Weights of a small GPT-style language model, trained from scratch on English Wikipedia.
Training: a variant of Adam for these matrices, 791M tokens.
Each number is 128 + 24 x the weight over its row's rms, rounded and kept within 0 to 255. Layers, rows and columns count from 0. Numbers have three digits each. The size before them is the row's rms in percent of the matrix's.

# layer 9 attention output, 512x256, rms 0.0352, rows 214-313, columns 0-63
100:120134150101158096121163165130139112170098172138196134113097146161084145143095118152108135169142100082061160126105108185191071102133182117117119094145130113116132065089087131144165135120131149
109:108054143091119140105129102165105169178101151151164158115152102146130103149163163137090132144069099089133151156064147099165118101051122090092144188125144149106109131091119143092099152145132117
092:129130098154134163121178094157152120131174140138114070162115188130155117089128104080157127113124142105089128087160102128109151153142140111134143086094162126115088178147103149135099088094111140
109:123158114159153119108141149102088150135119156149164148162106099136172117133146135145163126131118131145129155148147093128205155110157136081149134118175157124112138147143115136108089100093143194
105:093085173125133101141185112132102153116148122167155186104064074161129142180130159131138109134125090112119127143141186135179149129127080124093143165123149107097126151095100164148122118089101108
109:170171129130114194118126092145099105159087138126127113145115145079144164092138158123091176111131119114161121148154138169148141145167159149153106084127135091166149083108186073090114141110095107
096:135141129099163137109160116144135146143122150146167177165103127093114123136139094149116112203141118121132158110133131120142172103096151098091142092164127124183145109088112119121124126126093082
100:154077116134167123149155116125131145112145070121089080102130111180138135130163113096106108122142113130101147157126134122122120135229110184140147152172125137102084167133134133133122115153114169
097:088108157164129140150149114169094125159126122113172142155124117113110119125154116131107141168146151095105124153110136110096096114116092158117075111160158132110116115106138100128133125178137119
083:113176104134137138115163086120171149099111143129112080136110130149121123147075091144137173097149085094167137158093138132126100070143149091117109153159185113099108111138144150118126144123114137
101:090152142102149132138146081118149168115163146089077113213153132117126162106112129122141151107097106113136105151110153125093143103143110120125111105136130087126110149116147110161135139149146107
103:167150192100135156159159124097181169164070115108154126086075096118127110214131107119143119130159123092142162128076193142157112110120142103097123140128080115086133096083133087153171111108117108
110:133125118124139180154144119102161120119085103089153136117132148093140109097113128137097123097169151085158125092124135065068110144117097108158145148114130138130090136169092114099141132153114112
094:171132138089147117117117148106137142146106099124140143138134107132130082145163095141132128155088157161092089095124172146121088132103123082084147095114102105161118131091114090089129117105092121
098:180122127087081133136140155120175110082167117118146178079092150113171158181073165122119133119140070105115110137132146136174176133114110129177126165110128145117132176135100090109153161097133123
100:138122136144132095100125140119105145131164079116186106132126152136102111129155104146116142114107137143133180112167085151154108167138101108176096124165132087086129153126137168138074138122137129
119:200151141075125112122134154062162157102065094189156093178139080072181100140085142157126152075124097090133136187122148141119142110142146101132115111153090141112171156134143111130090140162145156
099:176126119109101101135107100101153145134067154163131102159117091141124116133158167122095126117138150133128107125159160133165107133143129122088117137117095136144152087095155087135154166127155181
097:075156122120118108129050137171091088131139141123153124154131137158083122152161175079189146164098156205125084138186106134163138130156132156148126130097117123115151095148104149196127130136107125
103:100096106171112120131138093176119123185165185087089141118164118110123140101160089126079110169084105117109132176119138095121130082105118144095100110135145111146101169134110105065119138109094143
101:106142103127120139110132146122161146124128155170116087157176151174129112110139113098145096132068125109136078188115085124092160123077180149093155151106170171104115150129132145129075138157151110
106:190101134113119121084128133109120138143128095160093099128125078127130113126114177134095097074083126185135147127153137213148136176167176108121109137156104113152125120097122143121139136075128131
092:133122113144099098112124123101126148127121118071125164110100109085128136149134137127183114135133158102144110048132162132131156168094113112088103142055133139108126151172136141140163119116149098
106:132149153133140066129155148139101101124127140074155128119130089151091075158147068183176132167106168129068108141149142106108144086088107141106093145134127132096143110127164130168169106172119171
101:099144121125141118118128142110135106135123156086118150095176096086141136155129120123141175072149103168133115082131158115136173139127181138081134084109090127189147115134122094167194082137100112
093:107146122102128134168143105111134132116119151111199152171134075155080156145115155117175128111135106132080108178144180102170106116141078129170123156146092095099158087094126098174105118152155179
116:062163139116136103159161124112123134085080153094159145071113114089132092133132141119135106130176130118108147124116167104132148153101150109126113142155121143095119117136149107176153125141106119
091:101112118088141153129139116163110145137150138133153159111145077173113143145128140144179178085104143110128082115140174144133134145088121112118155190109125124094155149137148096125138135142134098
094:140106118107113105066105133086145066131162151123080123114136102138161118122084164153150118146068114121121112139104132139166154089135190157131140082110122127154159094131123125084129119135074145
110:100148070136147136136134132134127154113106142094155198114138116124165155121112144140118125124165133159111128127113145129158117117091126146155121171125138124101138126133121127139133104079134125
126:163126165150078112170120084133126092141081116151123128147077113089145102113101135120140151132131116107142164107114146154127149147129083079108126160117080094135158086120182105132144093133138087
100:140163125101134152158095129108144148119180145103097138146164144092196130127150160118139129115121098109109076131112150121138168147101134115153124142122149134119124153128148137130136145127120112
119:191112138089121155144209153128118127107127131125077161155126145111145146086086124137089163099125083142119164130129129168103126127135155124147124142163178144108153141133157078112123116059145094
115:060140130118168135129088162103108094125129117074163145119139068137152101197156145124127109144123156133108091117175131118165149096129147206122097130136148126168131120144132151142160132161095117
094:158141146103107121107126133157128175115103144161092103172151106163144167121135142119167120097060110137130123152128123154147080104150151107125154114150114123109176149123148129149089120100138105
103:156164077112157114061092102093143144130098110095153068126108105128104100120173078107122114127113128131162098170099100150150118127089170107088114148143107105124100149095087140122158138107174127
124:139148131110116124123150152139121119131166122097138151170119142112139153103112159110123132107086119180093124137164129138142121153148108072142126109169132087179126129116146107165103138116155136
098:092159152150124098177135160124121160118140125096124155162121141116139141139151097151079134159172106169116106144124151113130132088139101161104111126172157128167125142091190159141173150089109141
100:153136205108151160095104130085093154173094135142142118108138120124142155160093118125144172102080127123120129082126122179143156124193126114088087124135083065118109148111175175099100156126130099
099:164126029125179147134137105155093148129133121082158099196150141131135170100116117110112129137145114147176113145131167188157112135145140171110132136103161068109138164104133127125134124118141187
101:105142119107099187143156159133112133119111157146081145164109156146154147126101132140112133085122106127094144098133150143116082082149139129136140115152138086191162088065150124176161126084086112
101:105134110160175152103139135108137141106150160119125105149119139121091130117128092119151131086134127141158125145117138113149085080132095112128144061163178128150129152124146147091161125139126151
090:148158134154137086110104133130144105103083146109105092101143124149155123119086098140135136154087162132116185085128083169099110141133144112188116099071124094166176052158116181149123151128152145
090:097084140163155204115133067149128143126128159071131158106118140159131163154132109076140100103141118101186114128140154097130092157142101145100119161092136127110033178111142096112129116151085114
134:104114067163147101136096135171097114127183152081145165147133129145087142104128144088166097166064190112095052142150152147142144142053132151065163186125133121109099157119089184139149127127143137
100:155141116127095128127168112146123151088128109094093143125104142179105167130103075105189149104073137114103099096126132122123137141108140080106118166107135103127112155120122182137143088099105135
082:164107182151139110125109076106177105139076155152119141124139135138135136113133135134117119117109129102089146123115145143115173114135124175131146114114118160097136110163158121077167164144114157
104:102099197127134138142103151158148100117125128186116124113141140119153089141149173153130072118141098164095115102137117099150122098132164169117165122118120156126148098139101133193108098190100136
111:148095125148139140152125137116115077128137125155081162124105141168187198123116151124127105138135078132088148078082130155114143133148135132156162134097113105167125124115088131081142094100151102
096:093087152107162148146132120178138094116193099085175173138121138142084140130111114139117039163146129126126122072099131171142185177166155151079162157130106121128107126092093132094114102133074110
090:128131186115136141164126113172104137107172106112140102151126136106100177134138188148157126142121139150139107147138145166132122136173129142124139114092101108092135141111190092122121141125167134
095:122171168072152065149155122076132179128157157115134121129108098164130124160133116109132118123099108097139135110111111131161140119127160113133132155129137139097117102132116151112121138149126142
098:127163117071133204095146111117156136100073153143159132158129118107188105118162131109132114110164114139156145158161135129120120117122156116158159121151150162172153129129136054071144165110078081
099:133145122134126149124137123132094161140126160163124144190150132110121126125152122157143127118094147080139113121144123111155132132117085091104110123122159139105129154144142141102102107115098130
093:089132157163122151162142120132094175087172131150113096147154150110169163142178114111110117155092089127099138175126130086143098066115170151152132094169190148154127097126102093131126099119107120
096:116165129122157164116130170099133131104149121112145137091128131155123152163118134152148115082146121176157122123118102097124145110089127150160147114096136152143124164171128193123128121126151115
105:131125146109160138108144150115139145131130114109099089113140089131113074131136098159157100133129112134099138131156128131107126085155152149120121137202162163102140143150099133167123105169131181
103:060148158137138137124112119116170127112106112109132110040133157178087088163126164134129147158206109167121127132113135084137104069123098125127128100170149069164111118096133106155176139119116108
095:107134143133158072154111125117094139094136121102096181154142114162138171151161130119155122151122158138104073050149150144111186124166092135120134146088158126106175134184150161143151131144158127
097:081180144115142106171111116123157108107098126094129092192103207172143101130132167129131116145166108109091128100053076124106121090087127105108135137100084086056103106118129152168106102136154120
100:129123091142138147145140137112101140138091145168115125130145102120119127129175128131085085102164107170118192109128130122083162108131144168101128107152158132149125121145123157138143105120138152
114:140111190141065106169166131138098175101117127117113123117129118138161115167101148116167102123054128091081159110130124171103182124117098102109099142092088102116099115113134159160087122088179134
086:124161127148107158117149136136141134099104132123141081113132128122098121113078120158103154143127131097188124181161159135133147138169139132164146101149134120114154110105169075131145147146124143
103:149135075093118098138128130166134100148174085122135104167128121152093132087132153074105112131120113133115122170092096137155149138077156113124122146091121145110113123086108122149125116111128141
114:135113163153146120093131099162116136107132126112144115097110155134189144156148150114153117118108154101126096153111148106182145141145151112091109134108095114110087167114133138104120114067081134
087:082121092165127108165089102174074134155167112150149077189152134134108187137215140129127134157114124116163095145146096128153092159134084125112166121121178165140127093116118131127106115109100120
104:106150069157129108135125127164107087152116139143143104155099157117096184078098166105161172169123160133113142168125084144149084126170186132141136111145096116095143100116106151165108083134172145
100:109180117103167123157125113116115162078125168132111041171183113171148139157149091157154112129102155115120120109128101189130097114113157145162139128106123102146157093141147158143135152125131204
120:164120126133134171130174192140095153117137094121153136127133094096123153140136138100132170143122152144169137170193143154139156142165107115150075132157143120149140178166109126138107136128144122
102:161175116086123128105125174145186126146145162130098096149117143102146121065096135146110147133089135102106097134115148126100102130124199127176162125143135150149164128078169089115096192128148156
096:124125119176140149053093136117039094153110138165140120124130129133121159144129165139130163156102177133184119136093133184124088128120146173143092103089138099148118106116162134128129141158152159
097:131093095165106118106152144110154128178142138169077078110101140169110120106146128123126143151113083102126164132140111131119091101178127116100095151193157122095091143183121123153129133122180153
110:130110097178124155099142114160130111119130114089195105103123088105043102149142111127130114125171121178217165158167172105120072159093126171109101103123152165133102117126167094112127123167125190
093:167134083120106148126138141169123150131115152154113100107131111086109143118130124080159187114139172111145107103171110099107140103162121120118113126138098152103122173135130112132135121115105101
114:119133135156135092158189127128148135137131135136153117109113173126120133107164095116084127129115079072104136153115111045128136089131131125117131081174153162095118103115079102147122096131117122
117:120136116131136202107095099149152133182133161098113144147163074101154097128149125116125145121132130137088123138146149099113118065113070132137107130133121124142139146149131134111169117159091132
104:128114109186129088146151110152063124089130094133095129153122131098111154132159086125114110166138135106136155131109105162158116117134113137131100107144189140104176083123124157143130105132137150
099:128073126133152138165153105152136142106160121089112149121149094148140155095117120112150099124118130136091154150116118120095115123104093153154140180136105148103101147173094132122096125130154114
084:107146132073122086151168193127142139103200143123155179182104124123118115110118128115175170137126126129116075143175117103135090154139057116160185120219166107150181132159168083147140174130103124
078:134117105134131124112099186099133143167123157088142163124093127172106139168113104155113103159155131108109127128086180094154075100104053111155136147155090050124152115101101139137123152098172105
098:131113079142107151107110102143166099127146118150135090145080177148113112139074088127095126129147135113140101139155119134103124104130148126108152100131130045141147125085135090168119154113092112
088:102102114151056044137132150107155127116119106147114082121096115134132087155090123175106134142124140122083130147138145106117142124119065099139126096162134085129143123117164167103123140089164152
101:169117089144164111105101133128117086108102071132118109104105150123115110130177083113077132155148161132205100122110127088100137144164140152132116097145137172114110174142147133068138144147096103
095:128107108133097114113107118108124110119085116127226125108129131135131163175104119084119120170131127085176136136161095102119156172109125061112132147116133071136137124098115102160097148139091110
098:136134086068163128118142141161152124176115113067173139158148150108085131096111135133146161174084155127107066129154117147078107170067101119141119135123147123108091172148115099119095161126161155
094:164151125146148090150173133178146166085098113123139130101085166098128150091143131108095147153167126133125124092104119153148144160142147110148142113122134172053134137133123127145129118152184130
096:119129100085145140106105132125164132172107160127071098146148128110117115115122150130125163075115145089101074118098170097172073083150051093123131101120129072140151142148128127129135142131100123
102:129144133112187171130075127087114065084168094096159054169125153143135122155174111113120104088180100152177093153108117113130086124087140147157137104157156103117126143103103109144116126161085108
112:116173149139165145126118101129144158130160145118097115128126160122144161120133088110136166166139135147080120074137152139125151145145148125108125076153164122158120114148118155131147092144064103
105:128135087121157117148113166129115149139137106150146117158104102137119156124137166082153122126152112146146112144132128162148151166126142131120117155135132097115167103120100162201146116117181124
091:155154103130144070167126084151078143091134132169092120220134128087112143090148091101169144132124167140106116096135103202110131125122143105082117122125125205113140124165086177120146107122118116
091:145136129118134085133114098079111154072106104138129115161102133109128121155134158148110150145105152090136078146115158156114131137153079099074141107147180120089107140122152160091075186121119170
084:127121126160127117142129096167121137090111119167127070117113106168119152113123174151162114129094085198169151121112144175164179167097140122164153111104164144108161129143090102100118108144201155
092:137126144115101128131114158136180166145164078093131150128121076092111127092136111132073135139051174100121119187142121091127149108129150143144115156169092125076150167092123068106144160129113098
102:101135108150082111147131115186097149122133162108104118088129139165155136102124168110144152139097163153101143145156147120161126169096117159198109127077132133129097100148152128120108124130178141
090:140184102117131121131148133145089140111135131085062108135103142126202098154182162127176171114107117109130086126128163096146163104112153159117146097100180141098177103160177132161141075127133146
090:152175130086112081154122132115101140131132110118120140198149119122085121121136125172116144175141131144162110145160127138036139135157139131086130129145127080107136084109211149104156145168106178
087:137115145091208129135113100119144163151123078139104131120171115155142142140162113123124107132121164158124114114061123184177117106166118125138169131157117134119131152130101155114125100143140152
099:128139124126134059142130106130126141142158140150097148131116148170072137112121074129133114131138156111089116068097095092127157169094116117103173138109113168097114126135078166092157104124119110
108:087124139165148132131124143108151131169125160115094101148122126156094130146143145140140139133126135173074088107116163149145134100103085094085106137127101093163110156124124179174126118134155167